config = dict(
    n_head=7,
    rope_fraction=0.5,
    init_std_down=0.0,
    beta1=0.9,
    warmup_steps=488,
    decay_fraction=1.0,
    decay_shape='linear',
)
Each number is 50 + 15 x the weight over its row's rms, rounded and kept within 0 to 99. Layers, rows and columns count from 0. The size before them is the row's rms in percent of the matrix's.

# gate: layer 5 MLP gate, 2688x448, rms 0.0468, rows 1719-1753, columns 128-191
# up: layer 5 MLP up, 2688x448, rms 0.044, rows 1719-1753, columns 128-191
# down: layer 5 MLP down (transposed), 2688x448, rms 0.0402, rows 1719-1753, columns 128-191
gate1719 100:48 40 48 24 32 89 40 43 33 68 42 53 62 66 59 72 58 19 53 57 23 68 41 54 35 51 50 43 47 30 43 50 55 47 59 40 52 25 53 42 39 63 65 49 55 54 46 36 66 76 49 58 29 59 37 41 59 41 40 50 42 27 64 31
up1719 096:46 43 68 72 44 27 26 48 71 55 43 52 37 66 67 58 47 59 54 49 37 45 33 28 72 57 48 70 48 63 35 49 41 43 65 62 30 73 58 60 26 52 47 25 42 21 61 50 80 37 27 45 22 54 41 64 75 47 64 65 46 54 62 37
down1719 096:52 57 29 70 76 30 75 55 45 63 70 51 47 39 39 25 32 54 31 48 33 51 49 58 40 61 27 63 48 49 47 39 22 41 35 66 34 63 39 50 70 59 39 32 38 65 60 60 47 52 28 74 51 41 30 55 39 34 43 24 31 51 43 78
gate1720 093:53 37 51 45 33 56 43 75 65 49 50 33 53 53 41 40 73 38 45 59 64 48 59 62 49 46 56 65 62 46 17 77 52 35 43 60 56 59 74 66 64 33 59 64 40 51 63 57 62 52 20 50 39 84 68 63 64 22 48 68 50 35 70 68
up1720 090:46 64 53 60 80 47 46 40 59 50 26 57 52 64 82 76 46 47 28 58 58 63 52 56 81 59 53 44 36 18 66 48 55 40 31 38 53 50 34 15 43 39 21 17 62 57 20 84 41 20 22 73 25 09 35 65 37 50 35 56 44 84 41 26
down1720 093:51 50 69 49 63 48 48 47 53 34 51 64 54 56 52 55 43 48 20 57 73 49 74 68 55 52 62 52 26 29 21 59 71 42 37 54 61 56 62 31 62 48 56 38 39 69 43 60 31 34 33 60 41 66 44 68 51 45 49 80 48 57 42 51
gate1721 095:59 45 46 44 53 47 54 46 49 78 61 51 66 72 38 29 51 61 38 33 40 25 64 58 62 50 59 33 59 82 78 50 14 51 27 53 33 52 43 33 24 46 53 44 18 18 58 25 53 24 28 48 33 51 66 64 18 42 64 56 73 73 61 47
up1721 098:56 51 53 58 68 47 34 28 69 28 49 44 53 35 55 64 45 64 45 61 52 34 29 64 40 53 51 45 44 62 50 40 06 56 51 40 42 36 43 41 64 37 58 56 35 14 48 61 49 59 43 49 43 43 44 33 25 61 89 46 56 21 22 53
down1721 098:55 27 33 68 77 54 72 58 52 38 41 21 49 06 71 47 58 60 40 60 40 64 34 50 23 64 08 58 45 51 47 70 53 70 60 32 55 42 54 67 75 24 52 74 70 61 54 70 58 90 48 49 73 47 59 23 53 66 66 52 45 03 17 46
gate1722 108:54 55 87 46 41 54 57 54 46 70 53 32 72 33 59 30 57 43 82 44 51 53 50 53 43 35 66 49 48 74 50 48 42 42 52 56 50 59 41 44 61 68 75 38 23 20 39 43 55 59 40 60 58 78 48 52 69 38 41 67 44 64 70 14
up1722 103:53 75 58 60 52 62 40 60 63 45 41 53 45 41 74 58 54 56 36 50 25 63 60 41 66 72 57 78 48 36 28 39 08 61 71 64 29 61 51 64 40 43 48 68 94 67 45 44 29 51 29 62 53 38 73 19 66 65 63 51 66 41 34 51
down1722 111:29 28 51 51 42 51 21 50 49 47 29 54 39 39 71 54 60 43 32 87 49 66 54 44 22 33 47 58 45 47 25 52 33 60 65 48 61 51 38 60 45 46 45 33 85 46 56 28 70 50 54 47 57 49 39 38 87 48 56 66 49 39 09 43
gate1723 099:38 60 48 68 52 41 62 50 44 41 65 34 54 44 52 48 41 54 61 58 37 33 33 51 28 37 50 47 49 49 63 58 29 44 30 64 51 50 44 43 08 43 31 55 43 57 23 48 27 47 63 48 49 50 74 57 06 25 39 29 28 49 48 38
up1723 094:59 50 52 38 40 38 61 73 69 53 44 68 54 33 39 35 66 46 58 66 61 49 59 42 38 44 61 48 79 62 44 84 57 74 19 48 56 44 40 50 62 62 41 49 26 28 46 55 62 46 46 40 48 37 53 43 67 30 50 47 72 36 41 46
down1723 097:57 41 38 51 55 55 74 49 50 54 57 65 60 26 59 69 51 59 59 71 69 62 44 52 10 32 92 41 41 53 50 48 49 56 50 33 54 68 48 12 82 54 40 69 43 46 77 38 60 46 50 39 64 32 34 60 50 18 43 58 62 49 24 66
gate1724 100:42 59 40 47 49 40 44 47 66 63 38 55 48 34 47 63 38 52 54 53 57 61 41 80 56 35 48 55 40 41 42 67 39 35 51 49 10 47 67 36 47 34 69 46 52 61 35 55 53 51 48 48 29 81 83 33 51 54 67 48 47 37 68 57
up1724 101:30 36 36 39 52 64 59 59 35 52 38 51 83 67 66 36 66 39 60 60 66 63 52 28 44 50 47 33 42 53 45 43 49 42 56 60 58 64 41 22 38 45 65 56 46 79 65 34 33 83 64 49 79 54 53 74 66 62 26 57 50 35 46 41
down1724 102:58 56 45 49 40 23 65 31 83 42 58 66 56 56 28 68 42 52 61 44 45 44 48 61 67 58 63 62 20 46 39 27 71 37 36 65 15 57 48 42 50 36 66 51 41 56 40 50 62 50 40 71 49 81 82 53 69 79 59 34 53 36 54 32
gate1725 089:55 73 48 30 56 32 50 35 47 86 64 25 41 51 41 45 50 51 35 54 60 49 63 46 67 49 62 95 56 43 14 59 58 47 67 49 57 54 52 44 50 44 42 32 75 34 63 78 55 54 33 62 74 34 37 65 65 32 51 62 65 57 49 29
up1725 088:33 54 65 56 49 63 49 31 86 57 45 42 72 41 53 41 61 63 69 50 51 48 34 57 45 24 54 49 42 54 61 53 39 32 47 56 45 64 34 35 25 40 56 79 68 34 30 49 64 32 37 69 40 53 58 87 30 58 81 47 62 39 35 36
down1725 088:56 55 61 65 69 60 41 63 49 54 69 20 24 59 55 41 60 38 34 57 40 64 56 54 45 74 28 43 43 63 35 66 37 31 57 47 29 40 27 56 36 40 48 61 43 51 76 61 45 65 54 60 44 42 50 45 30 46 45 24 66 44 39 60
gate1726 109:49 57 56 34 54 60 95 46 58 51 45 50 99 32 64 60 69 41 64 50 54 73 24 66 69 61 61 45 69 61 50 55 51 44 42 35 33 34 51 15 57 33 58 71 54 61 45 38 59 58 62 72 56 61 76 45 36 62 49 51 43 75 53 40
up1726 114:37 51 51 57 49 63 41 59 48 44 26 30 84 20 33 64 55 25 53 57 45 71 38 35 41 84 50 51 47 41 51 53 29 70 66 50 54 42 35 38 88 50 61 47 43 60 41 05 51 46 52 71 47 46 32 64 54 67 46 26 61 44 54 59
down1726 108:49 60 50 52 74 54 49 54 39 54 43 39 58 45 41 59 34 62 31 48 46 31 34 42 53 60 43 55 39 39 59 58 54 63 30 58 74 49 48 42 82 62 48 50 52 32 49 35 63 32 42 27 31 28 17 50 40 71 81 52 52 45 12 56
gate1727 107:43 49 49 13 38 58 88 68 24 52 41 41 47 63 47 61 49 65 70 82 24 38 36 16 54 64 58 64 33 31 47 73 34 55 45 48 33 61 64 47 56 45 92 54 36 71 54 39 33 53 53 61 41 60 50 66 58 49 44 56 75 56 66 66
up1727 114:50 45 67 52 18 74 51 54 37 48 49 46 38 32 58 33 49 23 40 48 56 66 36 59 32 64 60 55 47 63 30 49 48 54 35 63 48 56 43 58 42 77 53 55 53 66 35 46 49 74 70 37 47 37 59 45 78 53 57 22 39 57 33 29
down1727 117:39 45 75 40 42 57 43 52 44 53 60 54 21 51 41 52 82 42 55 83 49 61 50 60 48 50 38 64 69 73 53 57 52 32 36 52 59 64 65 54 49 69 46 50 55 64 56 24 55 62 54 36 68 36 63 34 58 52 63 40 17 63 17 55
gate1728 103:48 64 41 48 65 62 34 41 63 63 59 25 88 42 40 52 67 44 25 77 51 84 79 35 39 61 53 71 40 50 48 44 39 53 19 38 51 80 40 68 48 52 71 51 08 30 36 54 25 43 60 71 63 60 70 70 28 26 42 58 88 38 63 59
up1728 098:55 46 46 42 61 66 28 42 53 41 55 50 56 37 41 47 66 36 33 72 46 70 91 38 14 49 64 79 48 51 63 43 55 47 41 45 42 39 58 93 75 60 47 63 21 59 24 56 31 17 39 36 69 59 52 76 33 37 59 48 75 24 59 51
down1728 104:43 43 51 57 55 81 58 54 35 44 52 55 51 41 45 32 46 37 70 53 53 41 69 51 16 17 50 62 68 48 62 28 69 46 49 65 29 48 53 72 94 59 46 25 32 58 35 39 40 20 50 20 61 57 41 59 32 46 51 29 55 53 71 44
gate1729 106:40 54 39 34 48 37 92 35 62 66 44 72 55 35 55 71 56 57 48 69 45 44 53 34 56 84 62 67 84 72 63 69 56 52 49 36 53 81 68 77 59 48 35 45 37 63 43 38 20 18 57 37 64 32 54 39 86 55 36 70 51 49 55 67
up1729 099:48 56 48 60 42 51 59 56 61 67 44 66 44 51 43 38 60 33 55 53 44 36 38 39 45 51 42 37 59 68 45 66 51 40 15 33 36 52 29 63 31 62 66 79 52 45 45 35 55 20 57 44 24 79 39 26 62 33 49 35 44 50 57 44
down1729 098:51 43 56 43 66 25 44 64 58 40 61 82 41 52 37 74 65 72 40 66 77 55 42 39 28 73 50 60 63 62 51 64 49 46 37 63 30 32 49 67 58 70 42 68 45 60 55 37 46 35 72 36 54 36 52 42 63 56 41 57 49 65 52 57
gate1730 094:64 43 55 50 48 42 50 49 49 46 54 49 78 64 71 60 50 68 46 40 71 35 19 54 61 51 47 50 52 28 64 66 50 55 60 64 61 32 66 75 39 45 83 46 28 36 78 45 90 41 61 43 40 43 43 44 29 40 47 46 46 53 59 35
up1730 096:53 36 46 42 54 64 63 53 10 88 28 65 33 32 58 65 61 36 27 44 41 42 53 54 25 51 40 39 43 50 24 60 64 35 70 21 27 35 52 53 24 44 35 36 61 49 27 33 68 68 68 45 28 43 62 64 63 70 41 57 44 68 67 37
down1730 095:47 45 59 41 39 50 56 56 60 49 55 40 72 46 66 45 36 28 48 66 59 61 34 44 49 38 73 74 52 36 62 44 54 65 33 40 62 46 44 62 41 52 58 74 46 44 63 52 47 60 49 47 74 69 55 25 46 50 54 63 33 43 63 48
gate1731 098:42 43 58 27 41 66 22 56 67 46 54 48 29 59 74 52 60 46 40 71 47 52 51 25 79 53 56 38 58 17 30 72 23 44 32 65 50 48 39 37 43 67 29 52 66 51 33 73 74 62 47 52 54 58 51 49 32 41 60 69 41 24 44 55
up1731 096:29 44 68 77 71 36 83 34 52 61 49 34 36 47 58 31 57 55 70 52 54 73 35 73 22 57 47 82 59 48 56 56 64 60 63 54 43 52 20 17 39 53 38 43 55 73 29 30 39 42 33 41 38 72 58 38 38 47 25 47 31 66 52 56
down1731 097:29 45 74 37 40 46 52 46 54 53 54 38 32 54 59 57 80 43 28 65 61 67 36 24 62 56 71 40 43 22 31 75 37 56 52 53 33 39 30 39 31 41 36 61 63 34 50 68 72 72 37 52 60 67 63 41 36 38 44 41 50 68 48 62
gate1732 092:39 55 75 63 71 39 39 54 45 83 40 74 33 61 53 19 41 65 59 71 60 30 58 46 41 42 52 53 81 41 27 46 28 48 63 42 82 34 54 31 46 52 48 57 44 42 50 17 56 41 28 49 70 40 60 52 29 28 35 56 61 45 35 30
up1732 095:59 50 91 60 61 66 46 25 48 42 46 70 37 61 58 37 63 53 51 55 56 61 31 59 44 61 41 49 54 56 48 43 75 57 41 43 80 42 55 29 53 42 50 49 57 62 53 42 66 60 35 44 41 22 52 24 27 45 66 48 58 51 20 42
down1732 094:49 22 34 43 32 66 77 22 43 46 43 18 83 53 27 66 55 38 67 45 37 49 40 38 75 56 07 37 37 67 84 32 58 30 35 53 55 39 67 37 83 73 37 36 54 57 65 67 50 35 58 52 15 54 19 43 62 80 53 36 61 47 68 58
gate1733 104:19 48 40 49 67 64 76 57 36 54 39 64 74 74 56 38 65 53 66 74 48 54 40 39 70 53 43 52 52 32 19 73 58 49 44 66 61 63 33 62 41 44 35 53 39 65 55 60 52 35 52 64 50 57 50 52 61 54 37 45 45 48 68 45
up1733 100:21 45 07 45 73 87 43 52 37 73 19 50 50 83 55 54 31 56 47 69 53 52 56 48 35 49 52 47 47 25 35 49 92 29 31 63 57 74 41 34 48 56 28 72 71 54 46 53 49 36 60 80 50 46 63 68 47 43 68 44 40 57 45 53
down1733 089:49 70 50 57 55 42 18 55 56 61 37 67 34 40 59 32 39 59 53 52 62 27 24 36 99 24 28 26 73 59 30 33 37 62 49 65 67 40 76 46 59 58 43 66 45 56 54 47 55 40 63 39 52 61 42 72 49 46 45 55 32 57 53 08
gate1734 108:38 45 60 49 62 50 59 65 41 40 48 31 53 71 77 37 55 75 45 56 57 13 42 23 67 56 70 56 56 67 36 28 48 29 41 60 74 47 57 52 43 46 63 39 62 48 53 39 51 41 66 66 61 62 36 52 59 66 42 40 91 58 42 53
up1734 106:41 71 62 46 61 24 54 29 40 63 57 35 69 48 31 68 43 44 59 71 36 79 42 67 66 47 53 72 43 29 52 54 63 84 41 63 48 64 50 51 31 58 27 62 58 15 27 59 49 54 62 68 69 48 74 52 48 54 68 47 56 51 34 52
down1734 109:63 49 42 38 34 32 25 37 25 61 52 32 60 77 76 84 42 49 75 81 38 51 42 30 74 36 34 67 60 64 40 40 55 42 38 70 37 54 51 56 09 50 49 51 38 43 31 25 42 66 71 61 44 52 34 58 32 74 61 46 60 51 35 57
gate1735 100:36 59 39 31 41 53 68 38 42 61 37 38 34 55 82 55 56 57 63 69 41 45 53 38 40 86 49 43 45 74 82 47 56 42 63 07 53 73 47 65 50 44 63 34 55 32 44 52 74 53 64 72 47 64 52 64 71 50 45 76 49 56 40 57
up1735 095:50 37 72 55 25 59 65 36 40 38 43 50 38 47 54 33 42 54 30 58 31 15 45 32 30 14 46 74 40 36 42 19 51 33 44 80 50 26 56 61 64 48 50 62 70 53 42 40 40 41 47 39 61 53 36 47 50 57 28 26 61 33 37 47
down1735 096:29 40 64 30 50 64 22 39 51 27 45 48 47 66 41 50 80 64 75 26 52 08 65 54 58 29 49 61 41 32 52 25 70 01 57 65 47 53 64 57 62 30 43 57 40 49 35 56 41 47 67 51 58 61 36 33 54 25 56 47 51 24 64 67
gate1736 104:48 48 46 33 61 49 41 30 62 37 50 48 53 57 19 48 63 48 42 59 71 48 48 52 29 43 80 58 41 42 36 62 41 44 72 65 37 50 48 75 41 60 67 39 42 27 48 62 55 60 66 67 70 61 80 89 71 44 50 41 47 53 53 47
up1736 099:69 59 73 46 56 66 47 50 68 53 64 64 47 41 58 25 43 58 46 51 19 49 54 32 71 51 44 50 40 70 35 62 34 67 72 51 40 63 38 52 56 53 57 80 72 69 33 35 53 54 24 51 44 70 23 48 68 74 60 44 35 67 60 60
down1736 099:75 43 71 43 46 69 44 65 54 62 59 47 61 62 70 58 70 51 67 51 30 46 32 56 45 68 61 66 42 67 35 53 31 50 45 43 78 50 36 65 29 70 75 81 62 51 25 32 65 35 48 43 51 15 40 78 99 63 57 43 38 53 74 55
gate1737 099:46 61 31 67 29 64 52 56 67 51 41 58 20 40 39 59 34 57 53 39 26 54 56 52 68 56 51 59 43 38 49 41 61 30 39 30 52 58 72 32 50 51 23 25 77 82 65 48 50 27 27 55 44 46 53 45 77 53 60 79 31 79 55 30
up1737 096:50 41 40 57 31 44 57 41 14 64 44 52 38 35 47 49 58 31 26 41 72 37 64 36 50 52 57 70 24 51 61 26 42 53 51 43 59 46 53 47 23 33 54 62 32 36 37 56 54 48 15 67 44 76 28 58 33 58 49 49 56 68 32 45
down1737 095:58 33 49 61 43 60 51 50 48 64 44 39 43 61 68 41 50 47 28 35 34 42 57 30 53 40 99 66 29 64 71 23 52 62 59 44 73 58 45 63 61 47 52 42 54 52 60 50 30 42 31 73 67 64 33 56 77 23 58 62 44 57 17 47
gate1738 106:42 40 36 51 64 33 50 66 58 61 35 50 45 59 58 47 50 76 55 77 48 75 64 44 44 45 78 47 48 45 18 36 45 46 52 58 53 42 40 62 46 75 62 32 16 53 49 27 37 31 47 43 57 71 39 62 90 37 61 12 60 47 84 38
up1738 102:39 51 59 55 46 55 76 41 48 52 56 56 44 81 48 45 71 54 54 72 36 53 67 55 54 46 63 37 44 65 31 22 63 60 72 46 89 56 39 73 53 46 34 42 51 57 43 48 57 30 60 47 48 73 22 58 71 67 56 49 59 39 48 30
down1738 106:39 48 31 62 42 58 62 55 62 44 49 44 46 52 31 60 46 56 26 42 49 57 41 49 37 34 83 32 23 58 59 18 47 77 63 53 48 34 27 43 54 33 23 45 66 77 38 56 68 37 65 49 49 54 46 41 19 53 34 54 43 32 52 35
gate1739 109:38 46 43 46 42 35 64 58 52 60 47 46 42 73 60 39 60 65 44 57 33 61 63 40 64 46 77 59 65 48 39 29 30 34 27 55 31 85 22 64 63 58 34 67 38 42 44 30 50 46 39 53 67 65 62 58 76 46 50 59 50 70 58 47
up1739 111:49 72 41 57 40 50 35 83 57 85 34 63 40 61 56 36 48 51 53 39 63 60 46 29 63 36 42 24 41 42 61 59 51 59 47 34 62 47 60 58 50 46 37 57 34 34 62 40 30 59 22 38 24 33 36 64 60 56 34 49 60 58 54 32
down1739 112:38 61 17 71 46 58 58 54 35 41 64 46 45 44 79 45 56 49 53 64 52 44 61 42 91 31 61 61 49 53 65 54 50 40 42 61 68 35 46 43 49 39 47 65 52 51 47 45 64 59 35 72 47 31 64 50 58 50 41 52 67 58 40 46
gate1740 095:47 38 21 45 35 45 51 62 44 43 32 21 76 18 55 24 40 24 49 31 83 60 69 37 61 62 62 61 42 52 64 78 37 53 53 67 60 33 42 75 74 40 48 65 56 60 25 36 34 36 46 44 32 61 46 58 43 72 24 33 62 47 70 68
up1740 095:36 56 70 58 42 57 48 41 63 34 35 74 65 42 45 48 35 60 34 84 43 53 44 36 29 31 48 40 50 28 35 56 48 68 42 57 57 52 48 39 44 61 31 47 19 21 71 39 37 47 51 52 49 39 44 89 65 34 52 63 32 45 65 49
down1740 098:40 38 49 68 70 41 48 36 52 29 45 31 65 62 84 39 54 52 33 66 46 54 56 60 51 36 79 36 35 59 52 52 39 54 53 64 78 50 62 19 64 52 74 33 25 37 60 34 54 48 65 46 75 30 65 71 52 47 56 35 40 18 63 68
gate1741 104:39 55 34 21 73 58 64 71 64 61 47 67 75 36 43 54 42 68 39 49 45 45 46 51 57 27 45 58 59 23 61 56 34 58 61 79 44 35 59 37 51 57 40 73 72 31 53 66 28 48 26 47 40 45 67 44 55 64 41 32 66 51 57 61
up1741 113:44 30 50 35 46 74 75 48 48 45 36 30 71 89 54 42 52 35 64 68 84 69 45 21 57 73 55 48 41 55 63 42 51 43 50 54 58 72 65 69 33 65 62 47 30 78 36 50 57 40 57 61 60 66 22 51 36 60 61 44 46 85 49 59
down1741 094:43 30 58 59 53 44 57 44 63 47 49 44 73 38 39 41 59 56 55 47 65 61 44 45 73 27 66 44 65 24 66 48 56 59 43 51 39 58 80 56 38 56 23 69 54 35 61 56 42 57 66 34 53 58 29 61 38 56 54 41 42 36 57 48
gate1742 108:35 53 55 56 61 57 77 61 49 39 43 47 65 78 48 77 31 46 22 63 35 29 27 53 46 70 65 76 33 51 54 26 50 50 59 56 43 36 44 51 49 58 56 32 81 43 39 61 42 44 52 62 51 47 34 31 44 31 45 66 65 63 49 50
up1742 105:52 36 59 60 48 72 21 84 44 58 40 43 44 15 71 59 22 50 53 56 61 72 30 42 36 47 47 50 43 54 56 57 64 34 66 54 42 51 51 44 26 76 74 66 34 69 59 68 25 44 51 55 42 63 45 64 61 48 14 39 33 43 57 52
down1742 109:33 46 42 62 33 63 33 45 71 57 43 46 35 39 63 55 62 69 37 60 59 66 68 36 22 36 66 41 43 73 54 52 89 34 65 48 38 61 34 39 28 46 61 71 47 62 58 41 35 37 51 75 18 98 51 70 51 45 32 52 35 44 54 46
gate1743 094:47 37 45 52 52 46 53 39 74 69 32 61 53 43 29 17 64 39 30 68 54 48 51 62 45 40 57 69 47 34 24 44 36 81 50 65 45 42 41 73 21 63 74 30 37 53 34 43 33 51 42 56 57 74 57 53 62 67 59 65 33 69 46 25
up1743 098:70 54 54 65 45 27 29 51 75 59 39 39 63 57 37 29 44 34 54 45 68 36 42 70 53 38 59 41 50 30 44 64 36 74 64 68 52 26 63 41 42 45 51 23 31 21 46 33 50 52 43 42 57 62 59 52 66 40 51 69 45 79 56 13
down1743 093:59 59 60 56 67 53 48 55 49 39 64 32 53 44 68 74 33 41 80 29 56 59 47 46 54 65 23 31 45 55 81 80 72 29 47 50 40 48 48 28 62 42 28 53 38 49 51 58 48 46 51 33 40 45 53 56 41 02 38 43 72 38 53 62
gate1744 091:54 17 44 38 28 29 47 57 65 46 38 46 63 13 61 62 77 50 67 38 44 46 60 55 24 33 58 40 35 49 35 53 24 52 56 48 38 11 44 52 15 38 65 47 49 49 42 44 55 69 49 68 66 78 69 32 61 40 52 61 44 60 55 33
up1744 090:29 62 55 29 69 71 34 54 37 35 52 65 62 68 85 65 54 64 61 72 37 32 64 55 53 76 63 70 43 46 32 32 67 60 51 51 62 82 47 51 44 60 60 69 58 39 65 49 50 30 54 42 59 32 67 44 30 29 41 63 72 42 62 31
down1744 086:68 56 67 59 35 24 33 72 71 72 63 54 74 13 38 48 32 26 37 42 53 49 47 48 03 21 48 30 37 72 40 65 36 48 45 63 28 17 47 58 31 40 71 34 20 72 40 20 59 79 59 48 56 72 77 36 53 43 49 53 53 83 52 33
gate1745 094:45 56 28 43 41 30 38 52 53 71 43 58 47 29 36 77 34 46 59 55 58 72 44 74 44 61 64 25 71 27 33 84 45 62 19 59 44 59 22 33 34 69 67 56 40 43 50 27 48 70 45 51 44 50 52 44 56 43 49 45 79 55 51 45
up1745 092:67 57 56 68 64 49 48 21 55 75 40 32 33 94 49 42 68 89 38 32 61 47 43 57 63 53 35 29 58 69 43 31 40 47 45 32 63 52 94 10 61 43 44 52 56 27 34 33 35 37 36 50 44 30 57 57 40 58 54 49 33 46 27 24
down1745 089:61 68 33 61 58 48 30 24 40 46 50 66 67 60 57 37 43 35 51 62 27 33 87 64 48 51 78 61 51 14 14 66 39 58 46 59 55 42 45 61 58 25 70 17 57 57 58 77 40 57 41 48 56 72 33 46 51 63 45 50 57 55 46 63
gate1746 096:31 48 37 59 67 73 38 76 64 32 54 75 35 50 42 87 23 57 82 57 52 41 37 43 75 52 65 66 55 33 29 56 27 16 48 57 63 46 39 79 46 60 34 56 24 48 57 44 24 46 34 30 50 17 41 57 64 36 28 66 62 79 56 50
up1746 099:60 57 50 52 30 61 44 49 52 19 72 70 33 60 68 68 34 45 71 64 51 26 71 41 55 57 45 55 00 59 33 47 83 30 37 24 51 72 63 44 54 44 52 42 47 73 48 71 66 34 66 33 62 28 57 48 65 72 88 62 61 64 35 73
down1746 100:51 46 84 43 44 77 71 53 41 41 20 67 89 56 80 36 74 52 57 52 48 53 48 49 18 73 51 53 26 78 45 45 59 62 50 22 31 44 56 15 47 40 52 69 50 80 55 25 51 56 55 45 57 74 48 49 29 62 54 43 53 58 70 36
gate1747 091:52 28 35 69 68 46 40 62 19 67 32 33 49 39 35 63 29 70 42 26 51 57 66 64 64 45 62 45 57 42 37 84 44 59 51 38 17 69 57 29 53 37 56 45 59 69 61 38 48 56 44 42 34 66 65 22 43 66 44 64 68 59 77 54
up1747 097:35 42 38 37 32 65 52 51 79 45 37 49 54 22 68 37 69 54 54 61 55 30 91 31 59 66 68 77 60 48 63 51 35 47 08 59 48 55 46 49 56 49 19 54 62 46 78 59 55 54 70 41 34 90 74 36 50 41 61 42 70 40 57 54
down1747 090:49 38 35 43 47 73 65 71 62 57 44 29 29 33 47 88 43 78 45 36 88 53 62 51 23 42 00 52 37 53 66 77 55 46 51 49 29 74 27 34 60 50 28 47 43 42 40 57 50 59 62 55 23 34 76 29 38 53 41 53 51 46 49 47
gate1748 119:43 23 64 44 57 48 66 53 54 71 24 54 36 47 37 63 85 45 72 40 42 32 72 25 55 60 89 45 45 58 46 83 28 39 31 39 25 54 54 53 37 71 55 24 50 55 49 12 52 30 34 76 59 59 59 58 44 58 52 56 53 78 77 30
up1748 114:52 61 55 70 37 41 43 54 12 45 48 39 34 63 46 30 14 56 36 60 69 49 30 62 31 47 33 66 69 34 34 41 83 35 62 55 52 47 37 64 73 12 52 59 40 52 28 84 35 54 64 43 44 31 52 46 29 36 24 59 64 42 43 47
down1748 106:43 47 63 57 43 31 55 57 54 58 32 30 32 42 41 39 48 59 45 41 55 20 63 20 35 55 61 49 51 64 44 39 76 46 50 55 41 36 28 42 55 22 48 36 29 45 19 24 14 35 65 53 43 65 70 54 55 58 41 50 73 38 59 40
gate1749 110:19 24 65 29 70 42 63 56 56 60 16 39 74 58 52 30 58 58 64 48 52 48 63 42 45 60 65 46 27 50 75 59 37 55 63 72 31 43 33 40 26 37 70 10 36 19 60 32 68 29 39 71 36 64 49 42 54 78 58 55 44 61 78 30
up1749 111:63 54 46 52 61 51 48 42 54 38 89 42 51 25 46 17 70 59 31 47 60 66 75 36 50 24 55 66 52 76 48 14 91 66 60 60 68 63 55 69 40 75 39 61 54 58 56 41 46 51 34 43 50 59 73 62 35 20 55 24 66 42 56 67
down1749 112:64 56 67 70 46 56 45 42 44 41 63 48 46 55 55 43 60 23 65 63 36 57 82 51 61 34 78 59 45 50 47 35 72 49 44 70 77 50 48 32 49 47 41 31 46 46 51 42 51 68 27 64 27 37 57 68 34 03 60 48 42 46 50 44
gate1750 093:72 51 61 39 47 45 30 66 45 39 58 52 72 40 66 41 60 80 38 36 62 61 56 48 56 48 62 54 45 42 38 66 52 63 44 61 51 55 70 46 11 35 51 50 43 37 55 46 28 57 35 62 26 76 64 55 67 26 35 64 70 34 78 58
up1750 095:44 75 37 44 70 43 68 53 23 63 43 61 62 29 53 67 17 60 41 36 67 40 65 60 32 49 59 46 75 30 18 45 51 55 51 46 61 30 45 63 63 50 39 51 38 52 44 31 39 52 50 42 58 58 46 28 55 63 39 36 74 58 50 49
down1750 093:57 34 74 46 39 91 48 63 68 28 44 54 50 63 42 34 73 71 53 42 52 80 59 47 69 50 61 41 37 49 40 41 46 63 52 49 37 44 81 50 37 42 52 35 62 36 43 49 51 45 42 56 27 57 38 52 50 35 63 62 46 47 57 61
gate1751 101:43 50 62 51 33 54 99 88 53 43 36 70 54 38 57 56 68 38 62 62 37 79 53 60 57 56 70 42 24 34 71 62 34 45 49 48 46 51 43 43 13 43 61 46 56 18 48 49 29 58 38 46 76 45 32 65 61 42 21 53 44 70 51 41
up1751 096:59 46 85 59 77 46 48 45 91 49 70 33 55 62 54 45 36 62 18 66 64 46 33 41 10 41 48 13 49 58 50 58 45 53 58 28 38 48 70 45 67 32 47 60 43 52 33 51 53 54 77 48 46 31 41 62 40 43 76 53 41 31 48 45
down1751 097:49 50 69 50 21 71 36 55 62 51 71 45 60 49 58 58 69 65 20 65 29 10 43 37 50 38 36 43 56 60 55 48 59 41 67 52 53 37 52 20 40 48 53 36 43 56 06 19 47 51 58 43 52 71 60 54 62 28 54 35 64 51 64 45
gate1752 108:48 63 17 55 54 74 42 45 21 34 55 61 90 68 50 55 57 53 92 74 71 80 51 53 53 62 58 61 34 45 35 48 53 35 65 60 97 56 42 53 61 20 43 40 76 70 38 56 47 63 76 97 50 42 40 39 43 45 66 18 67 42 49 46
up1752 107:39 37 40 42 58 52 46 72 37 64 79 33 43 58 45 55 38 21 63 29 58 62 67 42 46 51 43 44 29 57 48 41 38 67 63 70 67 49 58 37 57 42 38 38 79 43 17 66 31 48 34 86 75 38 59 37 58 71 64 42 45 41 42 62
down1752 105:50 50 39 60 38 60 46 73 51 58 44 58 64 58 60 19 27 30 57 71 57 51 64 80 47 31 19 35 51 56 79 48 77 33 41 36 42 53 57 25 61 64 77 48 40 34 50 47 45 45 40 55 73 73 74 32 24 33 47 43 53 61 49 30
gate1753 116:43 67 50 49 59 39 43 66 54 40 53 64 62 45 61 47 49 51 60 57 34 49 47 40 74 37 67 51 75 33 77 65 35 70 55 56 57 70 27 49 57 63 53 40 43 39 52 02 41 37 08 47 46 59 70 41 58 31 63 56 37 52 57 40
up1753 137:50 32 59 49 35 80 54 41 58 56 49 49 60 67 44 55 37 53 62 48 56 60 50 60 46 66 33 41 46 43 38 36 51 46 45 34 47 26 53 45 39 54 52 93 40 59 54 78 48 64 87 60 60 40 42 57 39 43 22 65 57 60 59 62
down1753 083:25 41 47 50 44 74 93 47 56 50 38 49 62 50 54 51 56 53 69 44 43 44 54 49 49 68 82 42 56 48 50 46 57 54 38 57 55 48 48 58 38 49 41 73 44 54 55 63 54 62 73 62 54 46 33 54 49 51 36 55 50 53 58 50